python train.py --hidden_size=384 --hidden_act="gelu" --norm="layernorm" --norm_eps=1e-05 --rope_theta=10000.0 --bias="none" --parallel_block=false --init_std_o=0.0361 --init_std_down=0.0416 --optimizer="muon_hyperball" --beta1=0.95 --max_grad_norm=2.0 --schedule="wsd" --final_lr_fraction=0.0
Each number is 50 + 15 x the weight over its row's rms, rounded and kept within 0 to 99. Layers, rows and columns count from 0. The size before them is the row's rms in percent of the matrix's.

# layer 12 attention value, 512x384, rms 0.0291, rows 163-173, columns 128-255
103:29 30 41 41 61 56 78 55 46 58 16 50 34 59 53 33 52 60 62 12 72 63 54 70 41 62 26 52 56 44 47 50 47 32 52 47 88 56 59 28 49 28 51 46 64 56 59 60 59 50 53 52 67 65 57 54 37 04 52 51 60 31 73 46 36 44 60 44 56 76 89 40 39 63 54 33 62 74 69 40 47 66 66 44 63 65 40 54 28 43 64 45 50 53 72 27 34 54 45 52 66 39 49 61 61 49 47 63 37 66 59 03 44 63 56 33 82 53 44 38 30 65 45 41 50 46 64 41
096:25 38 64 54 59 42 05 51 51 37 50 41 43 28 50 43 82 86 47 46 61 23 29 51 56 73 30 47 59 32 51 21 73 26 51 43 62 68 51 52 47 53 49 30 49 27 53 54 42 76 50 29 26 50 62 76 67 58 38 37 45 61 59 68 34 36 59 55 52 56 57 45 71 58 65 48 33 34 69 21 63 24 47 49 50 42 41 70 46 69 59 58 62 48 50 51 18 41 43 51 40 07 62 40 49 76 61 60 56 70 68 57 10 56 54 39 31 33 36 71 57 47 51 73 63 72 90 75
096:51 68 59 47 42 44 64 39 64 84 44 38 68 62 40 42 99 45 42 26 46 45 57 41 48 73 67 68 33 60 70 51 49 43 35 47 42 80 59 47 30 64 58 44 53 38 43 36 50 46 53 31 49 80 55 58 72 45 78 35 23 57 36 48 70 65 35 37 35 40 48 33 50 30 46 68 61 62 50 57 67 54 44 50 50 32 55 38 57 51 33 73 68 53 34 41 19 67 43 46 70 58 50 75 77 42 52 55 50 69 41 55 29 39 57 37 68 68 45 65 37 47 50 50 90 68 46 53
096:56 56 24 58 40 76 50 35 22 50 70 43 42 67 46 61 44 51 55 55 36 15 41 33 56 38 41 53 66 41 55 72 20 50 42 36 76 54 34 41 53 47 79 54 53 46 64 59 32 61 51 72 40 51 31 72 50 45 53 45 36 82 63 53 38 34 34 43 27 21 66 91 34 62 52 66 45 45 66 55 64 65 66 42 58 53 63 68 49 54 46 64 46 50 77 33 59 45 39 32 47 65 72 43 52 61 60 33 46 52 58 50 18 23 47 69 49 69 42 56 49 46 49 23 08 67 61 43
095:83 61 91 74 20 60 51 54 25 99 55 51 36 26 59 37 37 62 76 50 45 54 46 49 65 71 74 44 35 33 32 74 37 59 27 10 49 50 48 65 62 42 42 40 56 54 34 48 30 47 36 28 33 64 31 42 30 32 35 45 54 60 46 68 42 64 53 50 60 47 55 37 80 35 58 58 66 51 44 36 63 49 48 67 68 79 43 59 52 63 50 60 49 37 65 67 57 50 45 47 46 42 64 36 47 47 49 46 44 26 67 43 49 51 24 63 44 22 51 54 65 34 46 31 50 32 35 40
095:41 43 40 25 54 48 71 47 55 67 50 34 45 36 46 39 38 48 49 45 43 46 46 36 52 49 26 43 34 64 42 37 63 45 31 54 62 71 36 51 38 38 49 70 69 15 41 49 65 37 60 60 65 56 21 71 52 50 61 33 20 41 55 65 49 35 55 80 44 43 41 34 65 47 36 47 27 54 48 54 18 46 67 57 38 36 28 21 43 48 40 63 55 71 35 44 47 55 83 41 47 23 80 72 29 56 18 57 65 29 28 26 36 38 29 14 38 45 55 50 66 41 62 43 81 94 52 55
096:13 58 27 45 20 77 58 51 40 30 27 53 48 63 48 44 43 43 24 28 42 53 59 47 58 56 51 52 56 69 60 56 81 40 75 26 56 28 53 31 23 27 87 38 32 44 44 57 45 43 45 37 57 47 43 28 43 30 63 49 59 71 48 74 46 32 54 38 55 51 41 52 36 52 59 48 22 78 53 40 37 52 44 27 32 66 45 52 66 41 35 80 79 57 25 41 52 40 70 58 78 62 50 52 58 39 43 43 64 38 50 59 49 34 58 42 38 53 49 48 59 79 30 52 53 43 37 43
095:34 50 70 30 32 48 60 44 36 35 63 30 58 38 71 50 79 49 76 62 62 45 57 61 42 56 49 49 62 68 54 37 43 62 63 24 56 69 18 51 53 71 42 26 54 42 50 30 50 45 38 78 69 40 70 46 22 51 62 59 50 44 29 21 50 49 72 63 46 40 28 39 70 40 63 37 55 47 11 71 46 42 55 33 48 85 36 65 54 51 32 28 55 56 52 72 40 61 53 82 66 46 60 57 73 54 63 41 40 52 50 58 39 55 64 35 26 67 58 33 33 63 30 50 43 49 44 58
098:59 29 29 58 33 43 66 60 63 45 59 24 92 51 39 53 43 70 69 37 53 35 56 67 44 34 47 63 40 65 34 53 60 46 40 61 43 52 34 51 33 38 57 61 35 22 47 58 34 53 33 52 60 56 15 49 56 52 57 70 56 42 47 58 24 37 50 24 26 61 39 41 55 38 40 29 60 63 38 81 63 73 25 46 52 47 53 36 32 71 61 74 38 25 57 10 80 50 47 37 58 35 59 61 81 53 36 50 38 56 67 52 35 53 56 45 54 72 16 49 48 60 53 55 29 39 55 26
102:47 46 61 26 68 65 52 52 21 65 38 39 36 33 66 62 80 48 55 60 25 41 48 42 46 43 52 63 45 52 67 64 40 55 35 38 55 51 50 65 47 41 46 43 37 45 40 66 36 53 70 80 37 46 52 71 22 47 59 37 57 43 40 30 03 36 52 48 58 45 56 27 35 53 56 57 47 25 23 59 51 55 73 68 40 60 38 61 76 43 81 46 61 40 41 58 45 40 22 62 68 37 60 50 60 33 23 45 57 39 75 20 38 51 38 66 63 38 35 43 31 46 39 33 41 48 71 44
102:23 44 28 42 42 51 46 58 43 21 42 36 60 70 41 45 54 51 36 61 60 76 68 36 51 43 39 31 32 70 33 78 47 35 46 31 69 52 67 56 38 69 37 57 61 48 53 44 53 58 53 40 42 32 38 22 74 46 58 54 49 56 46 23 38 29 41 50 38 65 48 52 40 69 69 53 59 56 58 32 75 62 37 51 44 55 52 53 43 60 51 61 70 14 20 50 49 33 62 43 55 59 23 26 51 27 47 50 57 42 65 61 56 55 63 29 48 45 65 35 56 59 65 48 51 40 52 61